Part of a small language model's weights: 10 heads of 64 (5 for keys and values), MLP 1728 SwiGLU.
Each number is 500 + 50 x the weight over its row's rms, rounded and kept within 0 to 999. Layers, rows and columns count from 0. Numbers have three digits each. The size before them is the row's rms in percent of the matrix's.

# down: layer 4 MLP down (transposed), 1728x640, rms 0.081, rows 518-572, columns 0-79
# gate: layer 4 MLP gate, 1728x640, rms 0.0672, rows 519-572, columns 0-79
# up: layer 4 MLP up, 1728x640, rms 0.0697, rows 519-572, columns 0-79
down518 107:501448449566460526518503580540466563471464524515540511474474492543461601576448504495514497512541579492477547506482541430467472514537476519492550531566487587482458509582544460570488410585502509534494431367552517496475419550485550551552542489
gate519 106:502510393570495503480489471500521495394510452419505530561520536530528485441468554506445538526445452478445521563478464463488465548473409538572470517452425496440466451507522594569466548517599424589423525527513545476590482537439457579489528457
up519 106:520462467554531441471537514505489581514430465423542448539413532489481433549559476563479501468477503479427513475483467518537594444505559454524568445408522428474516523439536509466539536510535527500563451520391462458579461468392459443509553423
down519 105:520500484478524506523537496526462437421514535460440496403411517601455406560557420495506516386518493432484520519404550519426493495543447408562508448425545471571512518448489448478463540415521456541514477542543491450491493528439556508467539518
gate520 090:598496486541576541487519595486517491518543484585445525526505407481524508562459444507526475587504485404480404534557391582503540582403515426513485457471585418510447547551599524569523585490487473485535516377480410412463518534450495468527509526
up520 089:616492516459522587523485527520523465615414485498485491448451489499501520444486502451529498419410491435527418591614513458517540407397538473543577484512506485601476474486480500462504564452520553560499500510459437486423495492474498540458489452
down520 089:499564532527482530554495466586529448417384546463400437527468433493561505503529518484430552440547517530508548406513583575463492495522487520476489590562447463515467501537481475420471496454492472512494500424350495672534527470460571481422499485
gate521 107:524381358496406530403549440441530584498533476511522479582527542499541515497491484566579608523523526483624586498524567468560411457404515444587586571438453577520444449533460563578548481546518541583526570389419428518431465431500477534424489539
up521 109:493537635464518472516437573435555495494583533516534464412553469518435528615480388427464550466468466527438404464537446452526474455480492559523589501521454634514581361502485527531489479564588466498480516556540537452552531516495521497442471546
down521 107:439493566509453536559509541496451588561508561529528460518446426555478496577517507417566459432475487461466470642465498478354471528516499569546546511475553432483469422538516555482444535495557576438464507525550580506483449528537532496590522439
gate522 100:457577455462407475503537563511465520390501436477497552534539445502449516596476463522552557499595571525452555580494544473503576558515425591582491478529554469444485532413432479602548569504499439505573485510483561462490522477577442435584515412
up522 097:576488502587602500592546450428534464510552467524498450395560484449534548471516512507373448474493400505561497406546504495489476406474537393508518458461538528503539417547545522447500421487537516483430429435566474459539527492481516537509513593
down522 096:496489583542607478523468510478572328589532449503486581446444595477567548531527505530500555572485448467503494475577568457490557448528495466498529489388491506466381431542471533371515466532506491455392473483540494481593540460536486472565530513
gate523 099:458507554481487580497608591462485500443446571415575522572450558563452441549469517449529507476451570449581547525527546481554502562541418475493522547473475587546553474553488549544449488540556616497448542503464492490545506516454509543499494531
up523 105:535544564531523517431496547511467464482432427443625437416521515551468491531471510515512530481486518428524506463490420555577483444550587465560557536536487521539477434545503582503584609495545547513511464494421428562513597523467547404585450556
down523 101:429612478572414481503462498493525511474534444437559509474473467498439482540456458505536558566421469462460526488515505498507561525568480486460526427470450452522542516491464474526469512487655553503481514540519534529470527528434429510448474466
gate524 107:532500458540485568477464488475517517405482449487557558484491381523619458540495567442543575573580505479513517597497489446439457481508442508408472456561432472578381509429529521503533486430480591447499448559476533588442456561570595527444391471
up524 103:483460539470471539454434583523459444484544498522503533503467438487473427483583491546479504564530552450540460510460420469547454445537539566504546471387498529525498470540536459505510461488484515467460460487477511531534438501505544471443344497
down524 104:496472482547515561412546532489520557516497445470493493508445517513550426419471473498508503548542527564470483511542519456519437494533514506522498447467587465425547473433456430411573498505430556441565411548525544501547529533571608540522518540
gate525 107:508532472453589553502605546572491559628536462513423479469498505549410497530506393483477425473491524449480466566458574443514541550554519583516476502556514430525357439589531470413439512468508448490511522589493478523530556470565510461604609448
up525 106:584416517446496531489541393455524478520576493516528506479453553494492632569531506508603516445436556723546477542532429453436446516546476486566509512492501463484545466464500439530530453595533586543491520485523529544549470480565516557503606602
down525 102:510506544520483612430508540496523519545483568457532495584560576479547525530478454574591474508496559507403485399517425538376435681408412480614511605452437466518495530544418442566562549490505441502497448416569444582458468413590531494508507567
gate526 102:491405490541595585449484495481461493531471440401459497530601448551540415502428552527544544513480504427463412521455450519565422500529519505482507525517491468562517505548444510436535433540487510423500526502436502474482517485551592524433517579
up526 099:464459571497496523489511452471540537617497472478482549459639529501440516448502447484436614510387499425488533395560542475510382490502574451498457525512478489423456519410488543548437527567471564462474548502462419476560566520526459473499551518
down526 100:423522509434483599498482466586524524481559581485439556455494496397403424516558484467412523506423563434636481422613458520474497478505539476416614483448601569429484457464480469523435474575533553468440548395455502595506447473484499513520480441
gate527 099:536554503462435436564519496419532419502503482528513583444532528469401472486460518461539499451505505387517419556435599563510501512474492436522529513491430439416482434492493463469543516494517453477544516509592425512573501499508456564576498487
up527 099:421458486509526525555506430448468446504344555481469520481574488465496504482573403384520473482513562490525487508522542440487491520490568563518521536443440494500439543493405444454478544497517510446593521557456598494491473509486506505618495543
down527 098:482482479528500454476475405499492589461437465470550587487480444540531451432512457503519532558519498542515560597430518459403522463490574490426536547453517512450553510560444516529522525380491504432470494506461479527465531465552445449470478470
gate528 095:405469647537579508499477506524498498485553457605483458417499455472519527605462545404444560408428497475455424509513431505457552546496548534455508561421517565492561417526567550505466484482540526567511518441459421457486552466499503457497538487
up528 099:511423517495512555429505538496481503550476512584445484398421426406522490398536499428530574493470570521521466486531508482547504527441529444473545491502523481542503627443436432492494462601398525542538549481475510503419570542503440566636505422
down528 102:436373410490456462565549475539408507518540596534536507555569527489474633514456553441559504442478575422420378569571524424433503459489547537494530492441494550461498585463548484439499490510498548443465436485503481541541499551486517427532581449
gate529 088:485491515464418490465574393500534450450475415429464475479469426484504585540510565534560441550436488611476594365459486527528492476456517391517499544486554444658554577428542532516485541513518461519486479489435507490497537496605529542506409561
up529 087:492447490487474447495513478537481489461482438515441566617509574422451435525508465504532511438477513462451461481573436511491509475593418428540570535418463487534465539429534462476461591575480523486437556473535499570489577567506545551525408521
down529 086:517590505450536551438519487468544534464538562494402506520496468415514540565446498549528505508502556545489662524531587447490487492471528494520502550600594467439473446516421478533447529556511535539512484558613463500428520503619626499441448551
gate530 097:484495476543518572524529476413413493545451466519472474478415484494510455513443535569509433520488516570542446483494510512482429506580441523509521445406591491447585506463508550565476472462431451471494476491561493513510436448475535543533475450
up530 093:448549520395598554505481442499509488498559494517535524482426457391478521504596534409440550540547474458554531526450510533487498524530509451555504500564402413402525566499466512508454511491553526562559494546428554527550632476540495522448498562
down530 099:504471510521483511401479536467395437473477463496462543454532442504534501521537427555528551471541558547431466399518544541473431411504514536483481440605523542569455522515575502520472527497529485484448517513541397567421429484457466469593617564
gate531 104:455624429490518487508642544516518455512577395558501512580494512443523561483641463420540478470525488510473463560534533536523567502444507567522494515499464473477495429504434542526468613574510468529495467563599530497573457408529517516516472462
up531 107:482519472494544499527455455475460533627488584552591508450483437538469387423498411542500537463493479512586533519417474478482566513474492515503513592454498524511441481525490493539484582570528582499528558651478529506504494561522509455481462477
down531 107:495514489394564442555461494563497476465577354549472428433515553462512476539548451515460557519424504521515530571547485493595521491533419464471499500530521422453540494557410552549390488490460526414503473507504489478452564589458425479519469496
gate532 098:535496480486445495463362495463553462483468525458511443525417519565379422524410521456472423466509527568475471537546491507586488559437462485414603577551469606588495498565477463523406426528463491495542531614530495476602512478485497436443540426
up532 101:452485500465520589483524542551418529541582505483484572476500548506645579454583509434451501493554503527546597490532542523394538480459462453465518523434519551549558478485478375487456631507485531544502440464541536503466483507460590556512445508
down532 099:458468496606484396487464542453523529494498506513493425475520472510639522546425496600435532376483482518437515594434540502555601477437505516521482504491569512556533473510514508530450538492472607466492516443521466520488514448511597538428508470
gate533 103:399466535512617486500573549587507401438557526426530470518537474491573455496518482512570544463429551360566497533464489507464495557457469461454453567473580436463540528408460537493527510498533461461407513528547486505553488537550359490460562465
up533 099:515464538359589524565474540521546380445442507428491477568508531551472498574567449458458488535493501467390496482505559553458455513521504501565560471518563559495433511518400494498549510551579470482399609513419509553567564496588482512456574632
down533 102:444529559536579452510529455499494448490437524463517432553498568534551567583486518575457469511368504453561546514498450550548561492499511508512484574507555532550462489517466391468508564485570443548421562452400527506478448476630515423520604552
gate534 102:517438446485518558498442436474479443542545494434507495542534569577473462508642498474518464512468511458510480467522472489473493620411496508488460478456422443397479423417516510462458471493537472507513541552548486535566507497456429482519512576
up534 101:530446542514467533534448478540442588455559494562513450578470496580500496595541438480517514475540482527414553443588546493493482482479492547512482494518493425431420438476486514468415499538496461424528542512436445467455484463543469420565514512
down534 103:467550556561556521539542421514527497538508403617478473557460434503440493552440515518515526461502460461565576505491474484547560534460475522490477570439482491536502498454507634524491556439576530499509529458455428496505404522639540486501451467
gate535 096:497432443494453484532557456422558553500585491483545470535536530457602529455519571499461524446488494570439477465424495532535481385509617427488538403520424550571499528427362491485568476509457445468504529509514444379532487481575481478586530535
up535 096:486558417553538530679483592486509555514399469501473564533424498454555415489522594520435570516500449443479542484525509427520507547504494505420551513484428437448460454530570487404407535514504504516516470447550494531575586517510467508512597404
down535 097:531525474479528433489445502511452517424496419498457483503476490467593546487530474533565499481516496507523516558419563455400545516574534409541498446427607521582560539524557461436508513500467521470494527482550584565370527434465453497525618458
gate536 098:432492551455500493576519474441516521486480544405533493569471510444389556477459562547451453423581407471557535487520504579539498460447496505424513449480550494555558477623514625504513505493481475493458529535487504491425425472516487441506468457
up536 095:505493480476495494473473542526521536470425488511542492558491409442464476434559542553515581545496555532530426444451570535559459590469523548546516423477582518462468622491511577563508514462557464517478490533425383576432545414480512501542540488
down536 098:474456521513479513504496507572539482495549558461459515495421440478518480513633489435402540570533485461490498515449476481444487563511583406452469405474493498557437567460466520520395511410513567466477398593514393545521544550493493467450448429
gate537 100:518523540492537567490465480450484423565476479523442426468517570538543618440435513453502507436468467469437504482513512662535543542497500493522474593535489510515413555375418560486484457450481586446455449446438547550545457479540549502499445503
up537 101:599494475544499479473577553550515570519532395541526499463465450506502563529490456640582494423529383534573551442495605479528483519538429535490482478509467552441480465557466487568473506563489301490459544500464511579443524495531437506448493477
down537 101:481518452468475528410513498463506599519501450527481554441502555397525560523498479473477587584473461457434490503440497522411500435449477505558424507474440517510466488456483536569502480632455487451443410501504547466437527481596507570468516494
gate538 099:502578549556522534486492462384524482580531483438495462437560521457526505483476462652487560432494494456498517585461474518493479479523529420466559477449570433483533481443537523488485483407529436477455533471471497472453504525441445500469474621
up538 096:464486501459495499473476519548391493452479567442484472569514504539523571530508472514476529509531477477546570559500468501505475531613447460469538423505568560492480496421545536481564518391472515536507548538467473446483514577502532461545369486
down538 101:502572577377484446567540475514566473468519517516409500469558472545533471472458448537459462474472546573466510515479504509520581491533505473542498526633484474415494486528514481439509481484489411413471526511424366477516525493458486501434379567
gate539 108:464456463515484555522552521453555481543524468595563530560593440490499474543418486504481478507534421634481469455406461495498523480415467528487518417507464464419499489549520444439455516487480479464548500481512471488545541531586534517438490443
up539 104:487439450525466485543505539465518460547566501500547447525561521509507521424551484520508552500427383511556490424552539461471542600447586539566628510465510450572551470485496558452509581480496526446587509522520431562551418480591473521511541554
down539 101:581525504440503478383467515411523530504542571538503495520502497564462542477628449455494565493525504515560515492501518439524492453493486516519500486608493607510574522602544488469494586517456512458511525538590461468501519535471546415500523458
gate540 104:419498527515509547482540504510437560580546552517573475500551604473439481490488410477469390466507469546431477527485522450516475630486519505515506509431592549575490505576422489492468460551447492590481467533462550476483537481483548562521509532
up540 101:617487529419459398543483512412548411547525452457452555489437390552543512469522543446502532494422543465475499497507444542458541477467471571452460586567513547492520487440502502535490541516528574382542482507463531437495418503494498476483542520
down540 103:532530524539536494516569485547550547480507458602577438549517503545493541494460470542489479561554502518520474520479603478550505540443472493443575480509412548533648517479622598492454455503578590374456411518470457388494541526568512473460505553
gate541 101:507536457540448405495480436475441393549530550443439431573464515515454523456507527549504612559485528497601487599483520561504447482464544471457457469585464545492558491450594567443440497457507483481511530382447441567529458460534517451487515566
up541 103:535490517412345471501523469517483536564506532487475459510520572508505453453444526557498458510525471451452427527546550536490473484490575522514405545553526555485526446536543557512502416506564533516575572420485469420448486513480623501560462560
down541 104:465488524590478385648521505585415571531544489534459479517557520561429602473494485534486514507431423524423470471532536585490511429562506547466471469571502486500555517475578491585401606402528524552479480400513552556582484559499496428542532505
gate542 101:496515558604534567444604452427518511521510457519484493491409524532559497575454543525461545472415508491566503560461575570488577504532501555505493552425522441541494502494417474490419561531455587483465511549508452471563497457462485465454470496
up542 100:546512428480512481547498476535433570478554521480531403456450498429475559350531454542431444521411529535471423436539502470424385565511485557550517461428460495468486503466440558428397511438604410484528485540382566484597465483476513469441510474
down542 101:550511487544494558531410458537485500513533503454463493528462492503514463501538414531473435532430452553454462520483547490433502435542496526422562394458550493478528455408501515494529472548526361534505456507490488416496482452472599465515471497
gate543 099:521505524479573554383518519453565472434369445524430500559460511570531453518467478431441477506458517536452451472560435511504513495484563494518442485503484541411423501524604541529436401499470484495504533514545540428491508461544523482547437467
up543 098:440497542469533473568541509465472331541533459484447538617535551535507529458553500456426523530401506534417500479452468528503424483477547512506484502415479499477406512545543522538528504509541436532491406530483493470459495499481401475472480428
down543 100:475517590537533433553600605522542469529502462494462453543515560438492372519511554526535548511583433518547541519426450462481400552551504520521427490478470510508475585500577525407485554476478568470474534552535520485526533560563546509528581584
gate544 100:470584504473510585444553508563578500446509548490526521515496471495484500456459556419516404467446549529551525322466559608519578527564471419458429479556520530410512484581514539585566501499496472441483422536456503577533475503448445483549496549
up544 102:507494533633572465435540503466432422573447585458575444495578583538523479482535478480543546476481539587494483482570560559452515505583433499497512433483500414461493495518481480542506476498437564449558470451500495472440530450590538588527497513
down544 099:525521535514634502635503477499468463476468498499603597547449491575463521519493599423517369546471504455542560472495540541507586493524474436491583521454468498501510497471570550539422487522481448551494487518419565473569419479455573519581535517
gate545 104:494471570588495563528509513553536558483525420412501544529492417545573489587471566485543477577555530489502550448436502525395488469530495531428552511519534565491513469454457517559501471500559443520485609469504587438542522478563456510596490429
up545 106:487553430507564485481522539494473499528448458433492534522562584504521504504564551475507448502522549486476495561548536511495573592532434593505499513452437486454559543503542546475464479544410505562501516488466581555472500423441492390457466454
down545 104:549526522433557528554542508522434545533566551477481451541546468478557441511496506453489502459440458402514538438518460587540606489429481530470422522475382467514568572553503523599538520486437416439486541608524521513421532504452448575525484525
gate546 103:526494466597372564553490559539575520422520439522517535463415513374488536541552470482496480413527551608506458532523550513610501415561508477529544544432518467574479554541466487455560482531506581464493537471451546443421601500559521439500562463
up546 102:535553560588417514556353611439479490411479524498539505476429456511530553598443438460401562579384385536490501556464528464528478441553507554457444536418431496571465603525455445489493515488475425465536456427515498482516520556589462526517538458
down546 100:543536564524494477567504512453582539508523566451534557554508490427517481546572525484501523505470453603444450523436490393453437498507624458498415608472446503535532571438478526501474537421508549449546523467585543516467522489465470560524451439
gate547 097:494545503557560467616482517418526452561458487554523477473557502533468501406535584499475451449472466502444572519433536449421536512491481548492430620513616524473398490464382482544507584544451492544499458453436530545583401465584516468514512412
up547 093:634440508437559534589548549481583484489513505575533509511516566549548534586449513488496422457475549549512504416490587563429584558496446512537366508397502546455404493435458499544476492480438590473488477488561522547485397555429414413471442491
down547 096:541537585537511449645417571539517471477444530486560355480547626481526549432520491381514484498572483457556436378494456506492422491416421554535511514403532492539479578422539420472535501523594466554426447487534553503558463514540502570491512510
gate548 100:491429537496454551485517500511501478477512407489484470514535615495463450478414547425522466503422473508460598518508384530538544473487471362439384539557486388464581573572389484474532503411492478483420490446526474492553410571491572517553473426
up548 097:539455483443452538530453552498534491457535522527482582492558423478507463535442594486468472546476498553533487458477545509501552461566542568459529443558452592533437525455471560476520471445554501532586478470521482525443473447476523479369552506
down548 098:441509594492510363384492493454504542502495484470474542486543496576448505462453460520571505545468509498495504457474434509490522492485601560558543440472556398547485489534503537511542527476457462503556401474550474538452452486469434440511586487
gate549 100:560564569446567586471545524537549492554518550583503458505507535558501511405415470497486480541525509542355482573359482628462525532473572445541524450525484545574444550432502510490521553504476455470541521550543565432563443573533497549435535510
up549 095:508476530484534452516546478505597462474473504518454475547481580407508443439541516476619516581539485458529536604431526554552451466515426412525635462443441429493493418531538480575461430498488612515497513494502510415423522545496399521464567502
down549 099:547461507512565389465506452495461462583649544467475481519416547501460478447532452534485478442555588498549582506453482628471444493502589461472544466493437538595429444532493541467496439567505456374469535495546448511512430526493535496448416497
gate550 104:583550407578443600538565444510451519435484533500431428402403548512500526574441456411503465551457456569561553446457482512433462505469465585511481514468437467505431500442553512532614421506533560498456510414475458508570519419555467444463456628
up550 103:444493565484478442324526498531545573516559435428563486600497561647514442551492561516541498549472429455459524551487509519480495493532467469473527478503505503509480451411490474537406517594455569486487457519504505413450536528540498559561442501
down550 097:459548530559586435538418483481461556533484467543477472552488539539510440465485462598508469509429594447580453560433472441516571451628516556481467491543472459497542482447483491484567492529506409603567524539474398521464498493486632542454381508
gate551 100:537521504469504537511592539436477477526541468493560521520533535474491536414528456499468504461515465503477549467553439526451563466553433470540413582432512486515551568559503519476527426509500433615519548516429528419437548467441491495426471440
up551 105:549480492461408571464472490545441462501575583465504493555556469581501452546503460472545548598549549457476479547503499526515466481469534515550556477511459541573456558415417500421568526489586549546505452507472596569560440466517545511455492469
down551 102:440575478444543463423438506549477486540503606482472375495494585540540506536483420507494564429491513533465456595460515548445500493520453474513495465481451568508465434463487486486464562534565532419461521494484441412487579474466521451517506507
gate552 093:537436546487526589509428426515505321553547494500478479507547471581493511456482594502471493543511532559515561506611500499463584577458452549481419530608500529569451566446501516500464421525502477532487518494481483431534549571475405506396529529
up552 099:428455398561429470506449465516503583557478560550526489526520540432453524599480444535499420429496473440539482516446385386494541473514496592584496409507472455441496439517494531532462585527451586531530485522444464483544421564501458481573491479
down552 097:554473477486509463473498495437523527480556491515536524564467532540451456574493466538574446462606497490465542521530533443463463568522461411479492486486505430532490432491507500519499598486527570561527431437462395514566514506512466523552567452
gate553 102:456549579453509599513435544466481533483500525571511535606471531540563472467609487414471449487472579434573499548562471578447504438470483525515503590542539433576471525473472470415513506503496441517504505437494509533554448465455562527480391489
up553 101:470523600446493553616441468502521533492447506446503463631530597447530476456511487488488609442440568481533499575517495460427618425412548505467516444511506395474524558557497481491452555593487508444575482423455545545603486409507502516440413489
down553 100:432524521625490547448432511465496496506462533484459515505455494512440456530480416530535529468559509510523528479554534504446533445510539578471514534562545461544491486525493504501496518519497531519448504553479590528510471558420512460507519506
gate554 103:492478482505573505599498487442459554507444460439483579571542472516514455544446522459503548434406459442582580487482439543559516514485380579524477479479482516527512462443534484466491511448515522473511516471508507493515517476528522518609511504
up554 101:562466506439411542501505500528496473525493435521458452517602563511420508606369374514502521493522499519543545473541495561518541494458469514488599545569502587502546592519468500374586539560542478576461504538380448519597500472446520444513533563
down554 099:466510469451424443442463536537485534511517488588570502556586486608399514587485514532419453563513403446541490446609561567476533416428508499488501430441478541570480509530498469471487480490575521491501485457480609439484500468509460455542590496
gate555 100:452433609515471543606485611530611473547487555574528530467498410466545623538464467575561430540498536601449488587493497479525494476532496471542441512522551498397488482494448498529391603470560600492507506584582502558506469558586544428447426577
up555 105:558546584355488418487450574412495567500519502639528468436593452523492578442455467480559576563482556488491542509531419422514558493486507495492538427449505585487494524533523473468548473550565504513558518490545384507514544432495498588479498477
down555 101:494470572473515408467468464523447507491630465465462478464512489458500508551553455549624435438423420517464387564500521484582464450597497515466479488430471427406495448563487454457476483490475476501492501603496418498424510510514443519448436578
gate556 098:541441565473463458452536389528431490425492589592491540478547487436608499473457568431502525521528525516454623403612583455488485489469440517497642532470501520513505528429505494453518397484518513601497520428523509526524583450457479493435507572
up556 103:484486600516549495373586576444433505515461467630579512478554462411515563506445532498582459550507529542480492448555424511519511480451536455501522467465510440432462423505523613501496560436526491470542467423476505389512476504537427508457505458
down556 102:526571598475453524386488525479451462610507528563477528466506563485608587492389497475520448506569416610545550476557531396465533516549452472556622546411526479580489469507389516547560456458493555561460483539581513467473449571526508408563429417
gate557 103:478530505485522514483478516455488402681519479564528613407510548483414514568466431549469411505493527562423487481515463540473502500477565448471463462460532489435478513509492465508577490457455410406479418574520412466499496524476541558681497464
up557 100:503444573416533473523498494530490466489424482392422512456509431531526514507531404415523658575495506545489507503479491550533461501461520462462454537514553468481442473566508478452527598500498563555430513516534500507490421569456516441544454472
down557 100:494450437564515454503490479621520588492360478509497519421560513521519485478522450534542527405423586499470476459564493567523523465532438405457504481419449490537503518440474557484503551469421630514556465521495443569567503565460552477430531621
gate558 090:475523473529536497456494574431458479473416484486497512488530532496501499492432552478499471562451547461478466517592492480480549499503468419618471497442469478581554453516460473488489511497509461501569461561501458494476631482427456569496600418
up558 092:542496524427526606613482463512542459475461522508487458404517480537595481540443487582493455484427567461512450517417512475480528514478487467472487527368569470434498509491526552529455348478505461489478525482480493561482488508430473478474578542
down558 096:452520569448616524390561477493482514501485563549450529522435494519486439425606571352497462502449524499492498487522550549548497482449468485485406482517480422442468427500585533478388555512454479533505542521514426536508542487530497504461518527
gate559 100:524489561531562573628555467421512552493494453504571485541456432468569524489490574629534586434483552522385570499480502468488572454438603504428559452495440474599482490530484549529453490464523526544530459487450492415586551382574481480488518436
up559 100:586586524514579495479447444428453528520511480471475511494497521494507485532473478457507525358560542493471543467583527516507499468450490503515495440451576470476347511547548518555528569481450518472446432494470456489544408429526492504524489564
down559 101:533372531519517499544465401514627487435527421481391477571495502496488472581429490514517487478535530505544452497531414459484508497435478620592461595507526448535541450507555491494492529426593500415429456481587491600519434546577492477423399562
gate560 097:537418485438531522536532603407564433515549521432470522628436484425607530539496504459495534448532528505594475426444415516458510451495468519472557517587488521475498538582532582535512508464513483531545536481475548507470446436481484451466575474
up560 097:520468510518510495437574544461484505391472513482412534596471552427492507501438495453413519445518537603568482555528537587517517463529544483498446451616507501454512539523527525442568412463477515527484452585547477399480505495533472441472476469
down560 094:491558587464517476575533562582515566496540534474466466470445541476624536528561438515488551515502516522515538484532488441451543521538536526481453437601541504499476486538380416504511487492467565498486472479512505505443538502465474505487503534
gate561 114:477514583437600478458553466542509517525576491415524517501571410547507524499482527452578486502533546580456417531471527429557494504472357522498449474547470505509427339482492527440495482471518508393451550481483482538528495502544502435442462483
up561 112:418547533512614452477507501513479485495475526443520514474482510565489543483476517438423454447544501618370512492435482411535599484485452481516325432528502582532465395509463460433537526490493485520477492497496496475533554487543514432496522449
down561 107:438529553535524413508485406493536538575463560424567535514490481483458494386477498434466502487505506523420534470509441453621500520497449497488525491508515559536419339547473511506552483432475509581491448544424548435553496454470560522545419391
gate562 103:543494406491470506582584545437389563510491504459517462499560557484547403468430518523412553425573507466493543437584449476425437550497486549468532454441595537525495427529500516409435388471433424545455503432491530536453582457489426497530489546
up562 105:472536550451413506489513538449463574464499474543535562441540488489549503417568455480480510442426508511524575530509516518505480517559355531600601502602584373478488509488501496488485534483424414470548447559484524421481553523490511370552483472
down562 106:549502521551562479480522442487406498521403538660509511538499408514619481544476498471472491464468503474592542579566561618507506458468466612509503415500544482458464456519505502464503483496485465479521498490517492506428473457466595554558527513
gate563 101:550528524402542472540574555472359503593537530518527487531490529450486432523439509552506468525477547485515477425504545448449456513452407481437569481516537490392505474529486540550431487430540522499523460470526527478433528523569583445618440486
up563 100:465478448527441531488492461472585555442424593622436498439462389469562434506539463501435498484533402472545489412477535403556504513398561565510434529476495401514539472528411496439551470471510449493515546493470407528475415497511474467424414475
down563 100:498530522474470553495579379506613550487534533547458414499558485482585520464546474491489481478538521466430507501553417468561590452515462437438456504500522421523479575549388518502584502519480413529540526426498529506531494491498508431445412443
gate564 102:449435504443551481478464556532424544519518525561467408492528445514484542508481480470518448533493543523478428572509416427402448480480437494553498469461552444484494519510489444542540563433514460501555563413520416448494397528506450495532439533
up564 095:489527512500558523478508570426496469478538528590493455507473464443547488512514533554484591458477462511516526445547455533508545556486539596561396457458391527425486501571468549522461499480420586509422528485597532466527496436478545519496466484
down564 100:442454603505505467483571486497489602456540502574520453600521475478543452457543521538470426424372405522470532433540470524515493447475466484403471419509576520586529496621583482434462503429493473487491490443508491482524474505593543485440453497
gate565 092:472478450411425542588530527540516536634548564484527437451606520566519570467490379400423566487559493441500503424463519427485533465505558550481555550499511541550377573544456494584437485509449497528609572564554402521583501455527510498585547478
up565 093:560512525525529494476557491467421580547394412572468435403406529531379529521556565437412385433505527453504539525507504513539542537565586512456444549452531394496380463445503533459523467487532423522449453648514512510458488543471485487491413420
down565 097:522447481455446515447505452467537439472535536445492498440509491625546518459384445471515461466560440506467522513518542477531468449529556554532493485521519516487454562399481572574541472509471484482516537461461495444437492528472561520451504453
gate566 098:470493440497523556459429508491487460505512439484483492429572486561543455534501623471490553527513530502507465522466462561506536500394550351531478463495501472509520440546500486588542514514528528477505474413555561402611522485541571530514549507
up566 094:556476496466469519508507469583565490449500609501449490518462543496457482390477528468645430460611510485484554474650473427519491526533421555544477475489453494433414563490559468463462533542494526434533455502495589563554514472518504519474479590
down566 095:487492502484549494412457573489536570597535441465557513446410514469442535541545444503542513492483474534484484394442505590498452461560521582468538452506493528434469537524494459536530588519526495581498519471522599445441522436486335423435485516
gate567 093:479504458456478518383493497550482490444484473535531524587517485524474559394432507426467476482508534567628534475495555466518584547561484494473532534479563507536613451467368491527518519517491513447435519566488552531501602511448528498528539456
up567 094:439511517504458492488592498490596529546514456547449530477490451494470461572522579549506380456474553440464514504506440567456541536402509434494530446467447427497477456405497476571494491461525515535522473497502419465494456503439538521456483456
down567 099:499541588409501460524513463455484428521492491564529473536524422506509525517388497502493500440497485560467402520453513538583476531486462480530515550508517519493530478441495591509439459451524496567546488533547517638466497499530479479499602444
gate568 100:409531558492526480387493528471495396467417450514612515543507532530471496466429509499540434563615509545530444518501563532510480497497524561479565534569551605615523442450464497445503484553498600510543553473632479465514467461605559478511440482
up568 105:553509417528475492517481515543447502531515511461565476560531491388505545508475523438532571509469573536481467491443568578472498558426550484508485551459512469449500499515468504549461426522508512522454515554543434491495452501576447472553540469
down568 099:531396547519511476482427453417439484423411420504546442583586454437560503578481511500478500445539503447577487560612527519486474497485450468461375455455565488566600476516494503445445450463423648552507405572511463567493448511505525403490550541
gate569 102:581502428486471429502541434536567499460526406502531565473426457497520453576467495435518423590526479492480500460482515606503491520515530563495527428534450543491558583583582436468495478489453478492490467458476525468439493468446479376503498457
up569 098:530534449490444562507467606431435530459446573503494548490471527574510472388495409468452526459436457571444465447372485442520504552451464476450504478456516477569535507549524500580409421556482491476500485434523514479548454503473425514549565469
down569 099:539456502553535554469465540536461503460458494524469563428464543509561467381474517546505529465495519489464524511513495428473422513565522540506458549551522526425475497472532592499446516463527543453442470431483516474605466479513401506499467507
gate570 084:631423489466529479526534562469457503489450481515492500524516530457496495551555526494553520515515538466506464546488559423584476440518509639480520487527483544478529456456502493496532446462476540548530467375475512409553569597514547558503480475
up570 088:500485464488518459565508469488526493466448488430509458454592535480532486454493601542512483544494590513489473452437394522503466486556457539496604520540514501456532478425575540527474530486500511491602538460497552484538495625462469543475468489
down570 088:553564551536572528482444478505452494560440462477514520485415496443576480566505392550484506502412453476473466517576551485474562473420545558513357467520495525520540478475463494406409423421431482465487453495466449534506571559565481501513434523
gate571 096:563522448469496463490558490435481532487460555525500551525435557498512531496563476474584476441492446489461486511577414449511591590517511498521497480382506443480519513431560501486449422410543542490443473519524446480542447461476531483518501503
up571 095:582561587481453524491495505514511519490570496577498524441547568507402470539480510589516506490444526526519509403533496440584425405489558460579497533523490495559545548513410439574462515503467486473527528523483531494424451499399450445528507511
down571 097:393456470463541551470529493547419557444463487522531545550398433529547478425468601500488497607565505569458554512558469476552517596380454459464491477517552459456533419412482514413433462503465659463553566480535496506488505636512455574460556504
gate572 099:399448591490449451503574533415475532397442498463561475510424549468453565567526497606421426545478512488586384441459573531565553435463502508479519513502490442403455494487532461501516450506498570449491484504511507490535406477481576506472474524
up572 099:478564553458586548434445423547591581446514549488504590576476504483500500516546437535563552547498480518521518597494491508530404473502546459456584534596542533505528569527523591575544510477503503450468577438514434571582437565477469505450552481
down572 097:467414449515559460497484530624537496532483577467542612476511449466532541514570541454563430546451626531584529608531475474512510551545501545443589501566487484591482508551519508424502387564551464532563464493508507506509601475510454521430480449